Weights of a small GPT-style language model, trained from scratch on English Wikipedia: 10 layers, no biases in attention or MLP.
Each number is 500 + 25 x the weight over its row's rms, rounded and kept within 0 to 999. Layers, rows and columns count from 0. Numbers have three digits each. The size before them is the row's rms in percent of the matrix's.

# layer 7 MLP up, 320x128, rms 0.399, rows 49-262, columns 0-63
102:477504482505467496520491500496465488531506485441458521522466449503516510496532482481504495524517527527505516504508526499433440467464492494518522492537545480472465471505523490450519454481485503
102:554483476492532481501491486464460522515542523521511551489480461517491504508469526530488511458459489507468473489510467499506508528508512458473461484479511508499514484509498469499534517463548515
085:482490504449538521493548491502475504503466540536512475494532503483490544433486492492495512493504487488479514502478475486540448468461517499527519519529533497502537502481491514511491502549473517
093:504495532513524501523467495418504492499475437476492514477488509488508470488504430460510490589490509544482531485503512491500489508486491485507502513518519517484471468468488487471501477519493516
097:537489490498564512485485485508540480510517542495518470496506556495465498473491515509550497463501485452556520553503503571531526479519526485502465475500520503519522515453456511507504493491496487
096:458477532508501491462456525508489497497517482487477485512512482520484492513518450518519482514483492476496469458522487484515499466490488546516501520478506500519524528509525516492511508521510497
091:467510551461498470482477535505526515519483514555470491504534482481506513534520462478477500550498515482498521537509483518459463489520500526539524546561486513480540468483533524516499469548492521
100:522490499479530467519509488474508527520511506466462468480530546515509498477534517502479537475523521493516512498460476490488515483506543485506518503516458478457485459540512530520489492479506482
130:489500476499479512453523566464453485511515493494519547489511516527498514519496486488457480505515478471500517461491519444520517516481495501520460453507515511489506505532507520471493525513506476
102:499515498490454525480461510462488491477492500503481471537489519484501498524514449510527515493487481470490509504475502482511537491432531493508514467470539489500526473547494497509497502489503500
106:496511522463554528502510509495549457490518479479497491533534470522452538503516501503525501494485489503511506528553498521546452537515496494544519457495480469483455468516434501478470465512502551
101:501477517514479492486516506512480448547480494487482483482518521507496477513475526504505500440469524480493502533477512518484477522476527521529539458460485504528507500500491460514544479479568503
105:529512499529487497500490506457526508505501508502488443519500457501506498510508479550504472545517490496474487496455478481520515456447496520512496490537518512480478524457520500493490477514517490
127:505528512535514488487446482514481525531506528448526537526444523511471515517516514517457526493489506476523483497537478524532517480518488476501500537482499498459474468491422518510488539484482505
113:491490468472526514505511471462509479492552531518502495492480522481469481513504550511443481493579510464525491530493482489479522475545493531527481524492508484499474549535506529488490524500488482
105:527504516475477470499528499502508534530483505465490521491447509451524441486512507483477507518500512496525507502488484516504495483494463479498495503485523492492474506483541529510512494460492521
093:469464545471513486473503518517490471520482485473520514489490479525511510515474469469492542487511548511455491498506533489499471509553530481519513521491515486508515489522462511517492491498463515
096:503490514506455538474523526512492518525500482479482547467453492491493494496518473505446504471482511490499506497484479538474544528509499519499511470502423497533483473500464509498480487496471509
105:504521487530438473502488507531470547518490454467522453533515508466479531533472464530479467503474530481503551490510540521531441490491494498526527505468457469474524499526505480401480464483493499
108:505506497541513502511515534527529436553516528524500507490521567503439505484511485533484496483519502508487464514499537499510544475489508486494516509509471503463473507508502501483507533481520504
091:477509518526509488558525514553474483509477497469511488529489502515506498455507489490467501480460430497460484544488486520507505513491505451491502489463511531483543498515492469521502541523493490
094:514509526454505530471500502471496489503498468509526498480465497496523555485496548455496471508474504520512497493483494508544486448503463494504522480536507543449511521511544496480569520446471505
088:493470488524539476489496500513523442487500498511467545511491495561491438502503462485489513480491512483527522471471549477493517470525491506520473521510479498503490496515538514510492463502508503
096:543484485490486541447493472540485488462507465531487479516500510493504505513508452481513497510524519527468464490507522458515492493478521485556507511500546552512487507525516468522520497514500469
098:484493464519513499494523456473516522528488518492543560472504526526473505503484512511490528470511519488506544494473495511515517482487480485526505446511468554531548496505502499485514474495533508
090:513489491472563495486504448467547491487496498471465533478506509477459518516502548494499470445514531473548497510530515511460500506461496531477472507484519506480477502478527453492515512479459477
103:500510525509490551516481500481513516516496490464478452500483513474452484523456507482549472532533518511536536474502491492473496495522473511520488532501502503465483524517523534514480506459486505
091:505427472490501488559515524489552465474529479501526490497499515508503504484529505489529455490522517517513501518483502489510491535475503514497525485557537498508501509502520529496508496503562450
102:450522519487535517455521507467513524544496505483491496509553507523513512526507496503509498488522478500500515469460497491501492492504517458515462500537498482503542517502544511511472457495511480
112:497518530515507481495490552510466487524513465514500482513508511477483533485521544504463476515540469457515515453443479597517509510476471480492523498519515477433515486500514522496512475527511497
095:490497537499479460479446490514523553539491521526498501479421496488473467521529495467552483487474516486524471490497486503495478498507476484525500506513477497546460511491525521535475520487491508
094:505434495497485476510548462469498483470508537501517494489463493473471484518498519531530475522526453503484478523485516459468488509454512448528510456452516498510541496511474501479509516492497490
078:479527506513525512511492462500494497468481505512527482506492512509464534502472504491457519488549501489489472532480481518539539491527516519449448507512494538482520521492479461506499503527475461
084:517494477493461525497564481484464532466512511506485489484490466516480506492471488516508547512499481514515509487483455526516504499537494513508499513474475500510499585563493500522466507496455492
109:486481470507479513510487468531500548464513491524529481581483464468509470464488500523453538489503453474501509480491504484516478500453501517564547489532491456526481521505503454518536535481502499
091:495490488502479499535514520483543547496552508491451473480490506537496537491513515480445504516488433499507519494443508494506502471437483553490485492499518505497487546508506520524469481535518502
087:510481489491515504520511512509464539505531493446492539531501530529505510481445505495489466483483494484463519477544483493501496465506511511492511515474477474509442442512518466497538530528523570
102:528496514461525495494571446529481484544488510505516528533504544524468505536479508497484483469521492513469482499474503536467483497517550476540465484494474498535512485505509507508500550501497496
121:486508492487504496483513462526516489506546519493516543483498477524505484448490470501452488494466538495497495479488493504505514461461519485510507521519507521509469502498476522551504515460472458
091:528482487519514490465493471472496483503474431487496507479482488479493502499532518519493536514556504575487517497514510504447531458474523520472527474529491506507520493496483498496497532495533519
088:515477535519484516491446495527467529500538543492516530490441471518522542505520490494508516502487472519480533522527497470471539467528540455485469542471498503494504496481560479483474528447517505
109:478464515536453452487518539485475509509518514514509507517499506529523508477483460515480473469530505525519519463515526438493495505485503490487456516537528480474503511507527497474489484489531482
102:537525495506507524482478571484491525489492514508499498483524486508538492486512511548498546489499509488538496506464461483496494485512528517500505527518529501556464493487501461505474460471501484
113:458510482531546522496512478505478476519511533534461465493500564447468505494490519511491463513500507477485521519517525486497470497477493454500469534481536525496496511497471526504502454531531486
098:530532515482462541500522490480520550494495455512505511512473528516537491478496476536511481548484482505520480531515474526525508496512514460473521504476503518491468506507519488535508536489451453
105:522470476516520520518519476494534511550479533506480496513535515568509497508527483546520518508476491474492512467513510476510528436525468516446547481511461513492544541508500492492502514467496541
099:465473451507502522511514530455463508477537501491509504526519474511483485509492481518469501480492465505502493461503498524487485521476506462550537516525494479538466506489490499482525461476506486
102:525548533497508504495539515503497519473603500491511509488512486507508492499529485502486492483492491534499487511507525506482496502511539445487495558448496473506490489504507506527486503489496497
098:528477497524457471531531514534500541524488509473487451517519528503513487494484505471511522473508481520474478502511483507450495469493501549481500534493515496514500506504525491500452541545493523
094:497495483527529553511507440508477539500510490516525508532507442517516485522499519463477514512517488503481481533495473489472540505471491519487504488527473527468494516502464485516503517518510515
090:498469550489519497486477469512524498515472504488500546508505528478476466492504491514523532547491548507504497503522512486473518524524542501504477527510507526530505546511516471468477463497487523
097:480462508523474485498441478494482457479499495511460476489457491498529491507488545501551512503489514520514483507532487490484520487505525454479527468488518498513459491493456539548468513475504493
104:517518499527527486502506488501476486518503549531551530480481539481472510486523486464486539487475487491504493461564504518456477504518547507481475499568507496443528505462507509498497495485506484
100:555461484514533496493492442485501489515502533521554508485518504496528492516527486495507510516469490518553566490538528486495490505487518496498533498493528492510505533516536521526479500439471477
087:499472539495477502526449473532516492524508522492479497507491478523499548511509505520516479462455484444527546494457505472540521516499550531499507527468498517500492465501539514479471493506487500
098:574470531512501495481504490495479519474492473514519471477519481512514485487450519488484497461485496483545509506487485513511507557546456490470514511479497469528487527527502458486496525467509503
088:481545499511468476495474482501474525488523506452490499555524505526485518489483491542487487488496495481492537482524531524498493503527519528495482508500476501490480455501455538481531479483497505
102:496547532522500437487481524454505487516511501490455526487507528508492534505496505424441481500506493499452461525449486491471478483474515485503486477514498464465467484524511478493531489529472566
108:508522557471461474519483506484524530534526454531500499516487462515476539518484495526478493472496458485502449490524487495501472520541519492496491517454489482438467516450456527519502480484461498
106:455514513485534474509512540469513458479475482526477529518513523495463499500496490502460520539528497451515504463467497498490486507446476512494538519464448484479515513488523516529512501523499502
101:514495461520507491451449521467487467501520464539474502490451435573498505509500521498526502477511491496493505506511538487473505531478499487485515505500528458506502496507475519462482487496541479
102:463534491438478567482515501449506498497468444475552527534534476494473520507493476478526490502486515481456509475508490476528499508487493521509498520433535497513493520496484503544467495546509496
102:510506503513444503528514507502493489482477522519497533467519468474506495464528496493519484502540488520535542472517505486496557488517503497483463553485483477484528480514516506525515548513529518
103:484478506502524487541499495520509479560516519494490455524473493512453574491447548506512510509479508486499483513514507479532462484552527513499505534545489497487471488498500462506468499469481537
094:507498457520546472491497499489476511481565500515524490506456509491478525517466478492510501496526455468501473467533460522501498443508534495500473496520479521453484503517515569512453527480571486
105:498522528495509479549536496465501466515508470466468506486507529516499442521475466521511505491457482493515479488486537453518504482512530456486461513442500506503542510492480485502500458474487493
099:529478508521495489474464495524466502491502459484492507488510538469543528482505475523497480495523539484513543487487516463491506517491525488526476493481528487516494503492527525503491496435455485
108:474520511515489472504525496528526510489471505502480497516623500495475500510490505534508485478496480480508502481489513485475481508473465506529538472480483527495526537493464526485559522513500479
097:520496473518499522464517501494477491517521481498463460520534539503499510506463474487470505490542505509491515465509485490513503503512456543489475496483428475472526454538496452560517484486488498
087:535504437513519459504536505479458490530531486510491532521457506485527490516538504488541472478506531470509513500524485504501530523469514528542494515481475472480482501511505520490482486508496451
100:485469523503546493483501533495514460540501501508566486490503496507514490526512491528475503495513515460519527499563540480447521468493508503520492492477542527496479459527507464465507485468524490
096:541538436506499482509498494476504450507529550508554477445483496526485505490478577502501476514522514499474536520507499519522515495505512478482513458531490552560489495501481483469519509480514488
099:470474510520513507501490534492474519463470498472464514537516461478540502510493502473494508488480514521532510474473535518463487497493517530510483504458493499514529511504467507497490487491548564
122:495546510518505485504481511468497505486484517475497525514524471481497464524468443532545546514469519528507557514512476471561475515482470467515500525503464511517507492571501513460528466500500513
106:477547487523424494472470504498490512500496491522478530505552480522482455510479485526512503525472571471523465538494503454488552498545504488496488477487516487520465517473517449496510511505485498
094:500480505517494504510474507480497488533509527487521503501508491520522489524530496499548532499466500497492512529522492491468498456461528551484553514482481511494433482522518470514495484494572511
095:450536489533471463497528514494460531476507473489516491527477544559479484521472488505490473525531539453538478465490521501511507490528489492498533492500513528483454498491527515501495517463491501
095:541482499559509557516527536489489484462459455485504498523479545456470511501467532520491488491495533537517475555482496500481510490466482493466474505481489452471490469474522531509471493519504451
103:527509516498564524509494497510500502468485534516465479509513473459469482510507566487488533464484508470484512514498500492474525485494490514470503514446524549523481500494491466493458521468508519
095:494506493490465476486507546515467499528533455508475509506505519497503520507517508473471490527531494512490467483529488495496474552503519513501534464497526543474451498559501524522533426526399471
098:471489515530481487528494499444507454489510498478535516461478483459489463475496504526483511459509513501472514541513507456473512524481535497529536502474514518537543467494524478487487476506474475
091:480498504497533532511528521493510520461563489504540546537501500495529529502481526463500511559497500546507457466500491452465499493489509551525495473507522519518480478489543530510509470545496486
113:496496530501521467550466498487493528504450501490460519504481456534517534502488537478521519473510536455514516466483504481498532513482504531481486542483489472526495533518479507508522508467506517
106:527486495503539475549514483524510485542498486559528493515519521524468520498481510516470485493521523489467455503492483495543527556523521472464506532511465512474481475509507530503506548535487493
104:492501542529489494519543513530480554479508490472457451522530507519478518510508471482501486517488476470475472517536458519467492494499481492493526464479506529486446491470497515508538482541505511
099:480504491515481483473467513538470477468520496502478503550509507566545530515480455519505506511494491539501501527496525487465510485522530494478489447442502488564529495454491478533551503540487500
104:493505468476514482524526486522455474460531502485485504469483543494476480537479542467488519479500504452463508494499507480496499495497473524465504462505491515532527484519535489469493488530447489
093:544448520511494482521528522539480470492473494466466521508470469498471509494537482510512558463496474488501485531493511547483522503508477487493501494487513519473520516502492502533504517490502581
103:511496472511514459505473476502506532528540471545534497523487487509488531460467499491527500480528518524519484483509488484524495490503543453511480525553492485485481526503545505543526470522510532
107:466499462500511510513482482496539532479512507545503510511536517475518465474542479486486504513521480466497517457563534532528495492523437475476497501515546538518512489450482461557520512507512476
094:494512488447483504510449486481514449489504527511459459498498475501548488531497511517452515487529505501496504528512531469477560492515518492523479529484488518486482516509418558504465511492485506
085:578511505472498505436503561517511505493487504477474518509534497527481474488487496502521491466492507511505490486540491525525483452488483470506538483473544504548472475509530440501526498507477471
098:465474470454538504523490512484527479519499513501479485535497511527486535482483483486483520493491472482498542466497457472465519509487502461538514475488507508526539512493524511454514486475481469
105:522534502499476439509453520463503508542519505476497488477509527500496506498482551504501522464502549534522536474457512447466491534533496470530494457487525525530530503475505498518527504501511508
091:556527503525490490535498525475497495528499509495532530531520525476491528501538499468482510517524447473490533543474446528472477478520500524495459456502513529462507486503485512497525507508476525
097:429481510510441510505463491486504497517459462478517480482470513478482523499521495546513481534515479505489519550513537507482494507464542462520523492490510500455508489473486518489503477512522517
091:512481469486484459529485462530461518477492517511476476493527480497467499525485478512490468479503526452527479517527459475493536508542489503465485483454448528500519546538501513522515446520508496
100:498481489491513510470497492489504520480506527469494509511490482540489459517527493490459495468515575513540489493486490494488514491510495494482525518515527514516493504525531473500477499545488520
107:482509485496505494485497507503505523463506497520491555494459505505514517522483515538544520449497494517487526486489497531515487532540470502498558485513417487481496484501488510460544529511487526
104:553504514549478467534488495482514463496497515501510503477506488493526523490512517489505502510500530479525449543495448551534516509544496504479541483519509528466465551494510498472547517484568502
091:514537524497435471527560456470520509513487487436496515491478476527525488493458518551484491515536477480489498482468550514467498474497505490523555496467530521531492523529496513513526502503518489
098:469531467534518498507500514530485546491451472500488484507505570520470516494480498499460496462524523550545509537499515518531511495523491481473516524490498529517499502463496540535514505505476507
089:501488492497510492472457505517495462514480509497487507523500571502546503547500499491497475480512507428493499467499545515486471546497526499479509504509511466537514481502492544516517468477499463
090:534473469499520463530520536537516520501513513537502554505489526500511482431461534539509487504511469532492503503475502485529510516511511510540506506455482487480499493519511542536486492504490512
102:454460483471510518511493526527450469474512542513487502507540529497480514526498479543509540475432468498467535496492503489451497494501483551482509512474484530490476490482493543515486470549492518
103:505512465469516462487508502425504523509527538510487544481502483500488521508503495511493486500503530512494511462502481508501571492524473467526483478499512536495540504488489514496455504544514492
122:522509514580501514481526513491478519476498542533515515508500493489517517494476531452501503523501552492520495478504431476516518494547514501482523487541541497499448468470519488482490490516522509
106:527500497485523459485465515510512495456490460525533523539519494530488488503520483466516502496490503483484517493471487520513442484487539485465501490498542480460462473501497502500475555523496477
098:513480455473505482497519528521500498512533480501515529488475536524496504496467475481477465520512462489516476478562500544451510508496474485496485477514462510466493500508499534450513541517523488
105:534470507486451459524474476475518487543515491510514492496513479502495520491511503542504455510508497530484480544468478505518464502523555460474503516491469506497512454505453472473518532522468475
094:471502480489491528524484481460452507529458515542517470486529514511515514474494510514530534443503498487533476517527500512512497483518468552493484467510458491509545491502528496476497522507540484
103:476461483502499504541514511489487522502487529533513475499495499512504510506503469521537515467479471433574499513489535520529443505484484484489519480517539508486526513514514466529514519477499496
100:513500560488494476492503490491524472518485565483502467528517537505497502507510531482499513503505543504521482489490517521499452503458495521524430490510531509506503499456524508501526488527480487
101:515544520488485526464509523519471498485537484509542514502492553486502504516502499502475502484506502497526498505431519537485486507490498496567480526518495471494489502481520481524440441513523500
100:493498490482469511472467530530493517492522478527508479500512503475521494464499497504517568501487525466533489517521472487459543547496550447511523498487488533485522459495485503475485514530508514
106:521461472498496525469513512479498509495453486483495465500514507498493468528498494502480502488475478473515506495489475458512506521470561530452511551499502523455473496424479493520503553494512528
106:510481496477498510504534463456537476504444463480499496489536507492522504533546510474527517483464517501490504495509464463546496468516489543533474503520492500494504534461463506478454473448431521
097:526520479439503518540519478495474492485472532511512501524526491518517488545528467518510534471483464503486523516528485491475466488512520493501570484503519511512510525534491455524492485484481517
125:535472512523524463507491511486475508505457482519488493507534539469497530461513482485475514535536509454496486470549501504507530483555551516505489512519546525487504463503492496468504517517486507
094:517455535490514517485481482498524495514508506498473531512474488504537485513502480519471441454490451509466516517500515540521491536475495527479512513473488524504510465492464436448495507509482497
085:502466501511467510469504493474522458546589481543517492483509489534473503530502510509513524510532442464467504512486477515513463505485512475500535511513496504506516472510517495451489535524508469
097:496506499499450524482499476473505462514523498497476480492517540487505456486518489549494468459510543491511440479493507500517517507461513465551508530490456457494492499478499544457513509513493488
108:500431505524480476470533515479536547506493483508523544529508505542496505554501475507499511461506479483466486511527483543520477502496486532434495495512471531499490509533503482511482481475489500
101:498484500489531476530500515474508516529455527534511492567500522522514522469524457524455506482482436513500519510485472524468489493509492438513525507487534450471506539500545507504473486481504455
103:491525508499504459498524516498482514560502482478474501507511486516479506484473442506490521464518521461510506570507473495511498472500532465507511511494461489526538521498447489499524450472500490
100:479481542515516505487516518455493546509482468454479545525503468491528489507459488533481484484523491464521481492453484461544493526519488519470512497452476524553513523482520519515514519473472487
087:494532494510467563481463496487510521515526470490547539486452482495499456495488489471490491545490544522531483489469487510501467504505477470526471464467495486507492470520506501508473523524486509
099:464515512528505469451554548517503527504492496511544537538472528510543489516516515478509494523479447476553501453464520517534489486516520541534456514516467479516487482471503511462496518539504502
097:489528500500493473491470508502503473492516535544518535542488502513488487525487480512516502500487489509475481492535491475474525487482530514489488538486486472470486475535500514496540510532486498
093:456549497503466508509495544487487538486463502453547535514509491538528482499480460472486499510535499536531557528461511525453495527512516535526469509497487458523515472505495516462528504510511487
099:512535491518455502473455497538518547489535494499510502470455508469464493505475462529435507489487533487536468513464459524543527513506485494502487488500546527493512507502512461467521518510484466
110:481528533482477507481486538549478498497513509505490466444517476496503500514497506511536517517466522568499501529513478507486466508516545466507507524470517498483489513486523536489469485487514561
098:508502502506461481481494488479502495525522495526529521493523505504503511534496521510515445436438509507500524448535569532498488499542511515522506537488518509536495548531497526494515493473487468
087:509522492518515485461483469523485535511496508499460484496532492493525484487483467486468545494558496508491510495472502463514544483517533506458442515471475492466502474515539500496440487492520521
095:502505483449576522523536474485470514543538501539497502496550485489489502546500501514492529475505507472541486529536506487491522509473500511525507490499471477501498469486488511498487514456508469
101:478521491445455501486463523508515534481473531491473455471542541480505488514489477476487488521512510456518483488508512495462487524457479518473518504511493525453491532475515543505498494506480502
097:495468470493460506480515493505502545496475501471493525506507540493534501484483463433495546448544520560499533536463479484473498472466483502484494521519517536508474492539509528515501515502497521
095:481497492464450490496475485494529451502476512507478470489517504487490518512452484542504516481475504489476531505492460522501454496480520538537503514493461504475497558521499529486529469454527533
109:509514514515476504493503515459561494475477517478463517521487484513519497506478514491511456499517526541470520473501501537456513487512513527495490536512511526543518506509520532478553445568541471
096:494484501520492529551504520536473521522521507525505481468491548488474440525524506474510490457469486516523539498494476498488485531529530503491490497479462454540529554529519520521511473501477525
095:474498498496481489491492474538492538512509533522499511466490521497509525464491518503449465462503514507453490501525489503476503512504500527530479534508525510513496520498489550504503495495469476
098:526511493540476487513466502497500496511561473427487493489495491523457494523501515486489483540463527530508510473480482532459510506500561505567505495504456515514467471515529479496491450518475518
101:553513488492514477464539538500495477530488467549518501507524561543475535483510463485525524500508493487502527512515476482441495486521484476495504543505533495490486491511511511525473475515536442
105:483465517495520489516532469498507482477482500514477515493545496493494489500495476535498510462523512489478459510570526485530454512505517492516449496469483533461464525499475522497523505544488462
101:515486496501491518518519473501525525498489531502514513508527499520565455495476468494500552483529522518570475525525484483501526490551506527475544458535465475535517563474490481468487481487541494
099:515446440520533441476496553510495511533555506483543531518485470475509534452520502463491534490511524474488471491452478518495497496508471494478516495527509477484514466483473454449530537504542505
099:492539506556542514517508480518490509482528496476477544505501476571514523524500486500467507465465479543482457488486502508511501493441486523477500485468459537489464460462501476499545478500520499
090:485511526521510501547482516499480499515505504478507538505513504478496471499541512466506448494503560499508524566520451534463474482539497505504508524473490518482476515499473526526471519418526509
089:489507506524537530481513493481506482475532526524552513504475511469480476472505527506497550494476471512459532509527475520459510531464490497503453501498480514537486519493479507480530478517568512
121:495459453517493502520491524472499473535501460512503510481512492509502510546464490497487496503511503491492501463483513546482492520462508513469551502515541502515528558535477524461505497526524488
104:517479501498509461475459494511498534502499520526511496502515477502523532479517488477515523530537525480452541457504499528473494424518490531459507490528490464510501493474568488544458498487509497
093:507485530512569502456476503525473479487506535503530508531539497508521476533495521500490509484510548484542468520539534475559501502517509497480451532508485545508499511523437505514484512500499483
106:479493492465486533537490455493476497485509507519514522534504509473488522494510530510483509501508542500496530489503506523486485536485516506497499510522532531477468502511495536454452479441463449
102:497490445531482497511536512450499474441476511467518511516499548514518478511529495517495516498516518530486517469451495535477482525464536555513531489498488502510507488496522509478481470506491546
090:488487461492504479540531469519507547537479499473486524568491492507495519490488491465553460563498521506494517549486519491504510511521457495484507508510534493505552497530542480466495537499516498
101:536509499508525502513549473519539464483506468448458487494522496480469494438487508496538531509524496494513522490488495524546501553502488487468461490507492512506541545507521500487492520540516489
108:481504493516506505486518536504459493531521493508490497492465481504478524463516483483455414461489482463525495455453518530521482537513567489462474465481539501513500503491511489458515489467502533
095:458467538507524508544540537496538495476526518539545519496508545472473546486466503525446477495508496488511451474509503497557479475489451481497495533476493501476518520557520534497517485466488518
109:471529493483528520501496499483482484558486551531483457465482497506517487515475498487533437495542508492516523457515513465483496484479487565489495467518487485510529487556506494490531468494502486
107:512495502526490552481504511502477469497495533509508530478532485503526515480469507506473538484520502490478507509472495493509538475454487476463483513466517434577486492525510497471474476508526467
090:496478492463509502524572518500518500526488492509449483483491545500533496537534521475487492454514482536500508514471538490495512521527497524479511506489548514511498481471505453497486533498463519
098:482523514481499537475557502533462498525494488509527530489497545504492510501467487514511444477536488501520503473497492543528490487494481502535533505506490522502468495464482533530493495519534478
111:486506545461469481469479540504503497496497446486478491532509488474483515543474531523530491492508524457518533536477522522478468496516514493516489499477503468503499491496492534463481443526515502
089:496516530491463557504513490493467462482520544448557461478524512499501466499508532528515469527496487476493509471504466491496442504508513488502527499457461511488490502530539556505517506495520520
100:504526487514463536515514477470508477523468455499459519488488516479503512473507454479502522530480505528466450531476476533477521515454493534470539502483506484473478472516467520516471516511513476
114:497505525493489551470490539519484477505511518495483487514468507545503521515459445484519496449491489440489527476497450512478474500526489501522527483462493505503482512504552502512509447521500494
106:484511501508502481494459472497450540488515514515547460503477526478501501475451530474519515530494493483508480474489496518483499546475498509488558475511498510460492534493486503496520473524498519
106:512550548459462487510462514510526515516490476510523488528488497467444508460525558495499515505553543475499500520467511517450487465500538518486498481533485529505490533497498537543491511484487499
098:496476476475511479464478483522493459489490513514491502522551524481448510513501512520527508478507513508470525536494541526453486498469569504513503516471518481498470514519502467491480486462511454
106:490522529507492511539478473488482476495525538483486501493532491508501481481469475480478446550492499491526506468495496505508440486512510504540511486483492521524530507550511475481498446506489529
105:499502513493511513464521533500530492482528510482458480483504533488495462478501491502488531502517510478477457502477531505524487575523459496493529516539480483509485489450466464465507499537498508
094:491480435495495520505528499461480491502511503530478541488523489517533542473500516517527591461494529486476494495493506555477495494447527509477485485529462547482493481487482486479493493553532493
099:503497496488513499483490545529519466519490488463496495479485504492473512502495493471489539504470510509513461498496474531516477520479490487509477567530506500468465510455499528502503522453481451
123:487490484482458504470510475501551495490531479505489471488550472457461499479494482530528465459493503453493521471468507498486529479468458513527567485519503517500509499479515524449503470555459487
115:525492528493515502509472498510460502536531512536497534484494503567545470527504519467471508503490508486523533506514453468480459481494491467472505479538521484498468495527512454506511509464463566
105:485462517512503491459503566515540517457509503494476490494507462507509451514520450471490435492512514528512520490478471469486499485469488518542490475501506484476543504490556500490513516505523467
097:486524486505459506549470468517499466495492501521490499447465517451478473503485518497462495506479490524474500513489473535482456521490510512495504482518473496505510504494448485487510489469521458
093:512526546526540509521500497526568495527519493532530548491534514496536486489508498468435507524488497469507453476518510495489477525465533513504512494478494452490523499530502511508485530482491475
090:514508475563494494473524523491501490466477512426509457520526529514529502526481433468516495529514523537538517516461525533481488520480501536523536475512485474512481478501491541523497474486507533
098:486471487499539506526504531502445536470483527532479500542473466487490511518550472500519433494484515493566515512533522514502516533512524494483524502524538488480528498480493500506517546490522502
102:506483485503473496531509484506512469525502498505485474487481448451496481482477499511502548492493477551440495513488534479491481511429499503513497451476511518514504502534521478471507452547522506
093:555463524493559501509492472508510485498490517560497472475496469492516479449496530481487500539555516500495504526514454489480489486546511537474501483504559496524448498478492488487442516466549488
100:499513510465493503511463497503503523512541517467465500479504491499516494504485580542472514520490435505485516509472468460508491472540564537458506518513497485499497509499462549486533508521490478
095:493478514465497461463530456508489539482500502474500486495509500495460497508524516508487501495499534543489501480485503484486564463478521524469520528503545532509479501457531520516486548509565519
103:504487497529476505517480524491521499535503525506441519451524507511508484493481503514507496510513551508496430498486487504425503529501460542550460537483488497482507518489526509472500493528526480
092:533476487481483489512502499514455500492522497499433497489491471461458514489496487439519504489476498464469530487532501502458497476504450473504492474480524503483494491495544493509467542515466527
098:472483511478510509508564557480499518491467508500548479521471542513549514505519512518537524500454485511499491457477497510521455494533485513488485506528481473524529516490512487452522447505483501
100:513457530541505490501527509470493551565532521501514485465496482496491485527482518564483499498480490464507518484511512554445528474576503452526485519493508563517518525515495493475478504520522516
120:517491537505479527507491538508487473476514517499550487505508536489537487496494502490537455472542523521527475500491479502489493461488499458508500480498514512467487479487477476530544525493534543
107:459498504469487513504512499479530507489498501467491490461456479479512489494525557503557477493531503500532501494474498478508471476482493490551500520457490499476505482498499509499538452500526500
097:487565553515506495501482486553475510492502475525527497493531516505470489476565502464500471519504491500473503504555518467525504484513510478491510515479513461506490498432479507491528506516488461
109:501519504520497483515491513474514491487531521486523458495513550541510496481503525552525498533492529483501504480520491515498494527493555484503474503492493477491511452500452478499499456528490521
108:508520505520514506534490524495510469492492456474518517522479542520509467533483504483494444528523508504469485520487520507518478514509512488503485472441490475520527506500503484497538463494430523
106:489504499527542484491525514449483535478496537524486490509517489511524533491547506443499507523505508526485513549532446525486530529538531514470507505513493522471477498476515472469522495482511488
102:457518459505442476509515474492503493534552504485535487494499480484448552473460505520465484530472482523490473511484484543514501483479454491476510467498526479528493478489504494492484499527526489
110:491501501502447506449488500489574505539479502446502478489498524458493486550488479457517482496496501514517476473507488561447503457522475502487512522480516516445481549469512521486485493527517519
084:530495469533530516535499497493503491493595497483499503489472478541502465524506531539450502499517458495526531467510458499532509471537502481483508486521478542496503499459527535519482509483514455
112:510550471493463496517476507500525507505491553445484532511473529525495528512443520510469489468533511454529492465494481499498483509531510482507479511523514483465513501465506483461538540497459523
099:518523488464488488486483473475509461546518522476515514506481553503574493488521480510475526504492472513463524525490488484455494511502506476508505520464491521498530512519517440533532487464482484
078:517503451452526534470502514519471514514508481502521504497488523513538521524464486494508457483565452530475517491546527469485516481473487532530494465503504534495517490538489505467467499509481524
087:484480517514481506491578483521486509527488480458504512511497451503517536491499516464550509546430481508465487520486493538463469511501510499491503489507532511454511479524476522530538503500525550
091:488489538472490477485538535493436518461476523497504542523520454504443501505517543461473489459495546508490512510459488476504493438511509473465492503484472537512500483525483551494525534540467508
084:451511495510480505496525521555465521452496516484494505475511483532468496461492458516501506531478532482446505514490502477466535493523519527502513506470497512511507560507439498532454477488457499
092:490487538509542493505495489495501436498515492483474515480517513513493491522489537489477527507477492518521551483509515529515494508458512432512479530496476507510481489519549485506461529473530485
105:508536550437521450513490543502470553448511484479546490466511505491501496540489485499514496527497492491456507504507477481505512528521453505495555466527551532508490473517465509533498511504505439
099:501430501478505464481487460486479455501502521500473544490493496513502524502467526493530492479524531505482486483475536453497522514477519433514497475498499481491505490519488549500473520568487516
086:533481498518509518501493542452512481519447477502504562513428512481499504498513482468518495522516479450506545518497492458478497519497509505483535488502519506496479493519462471521499474443508464
113:503523532488531463481498523512519542516519521475531467468505487523482490557498494490524499466468483488531507498507513469519531491529492500475502528521511500458489503504568492518463514520509520
104:499530522513482506484522487463512488524507460517487483494496459500492541491525531521512511472499490476532507477462482508508476533520490530481497454489522525485543568473493505459481513472523481
091:487499515489486497498511495462527473489481518490523497493486506480537478527525521511504547566484481490512517517486498494466492540525488452499499461514505498540543509528517484505492509464496509
093:500466484510488517524500457494518472543484519528458511513483527509531497512483459512530483516544482512504519501521505527520493496480477499488525484476545527512482491547479486454549479518480523
108:542492502515508504487500512506473500517536530510476537445515502496499512494493480504511505477503509543462484520530533497430466472499477471483502463493508496524560465476519534499516486484504462
089:506473488514522511489514496487495486485535531516469518479510481466464505551468536479509468495527503508543491504523462490474465490520494519533479510464487515476520509493491515477480514531534514
091:548471504560478504521481511497464450487472489490515482504490488507505481498506542492506461534489487530502512462497458496479471522482524490513539473544560480555492537499504492479538526515471531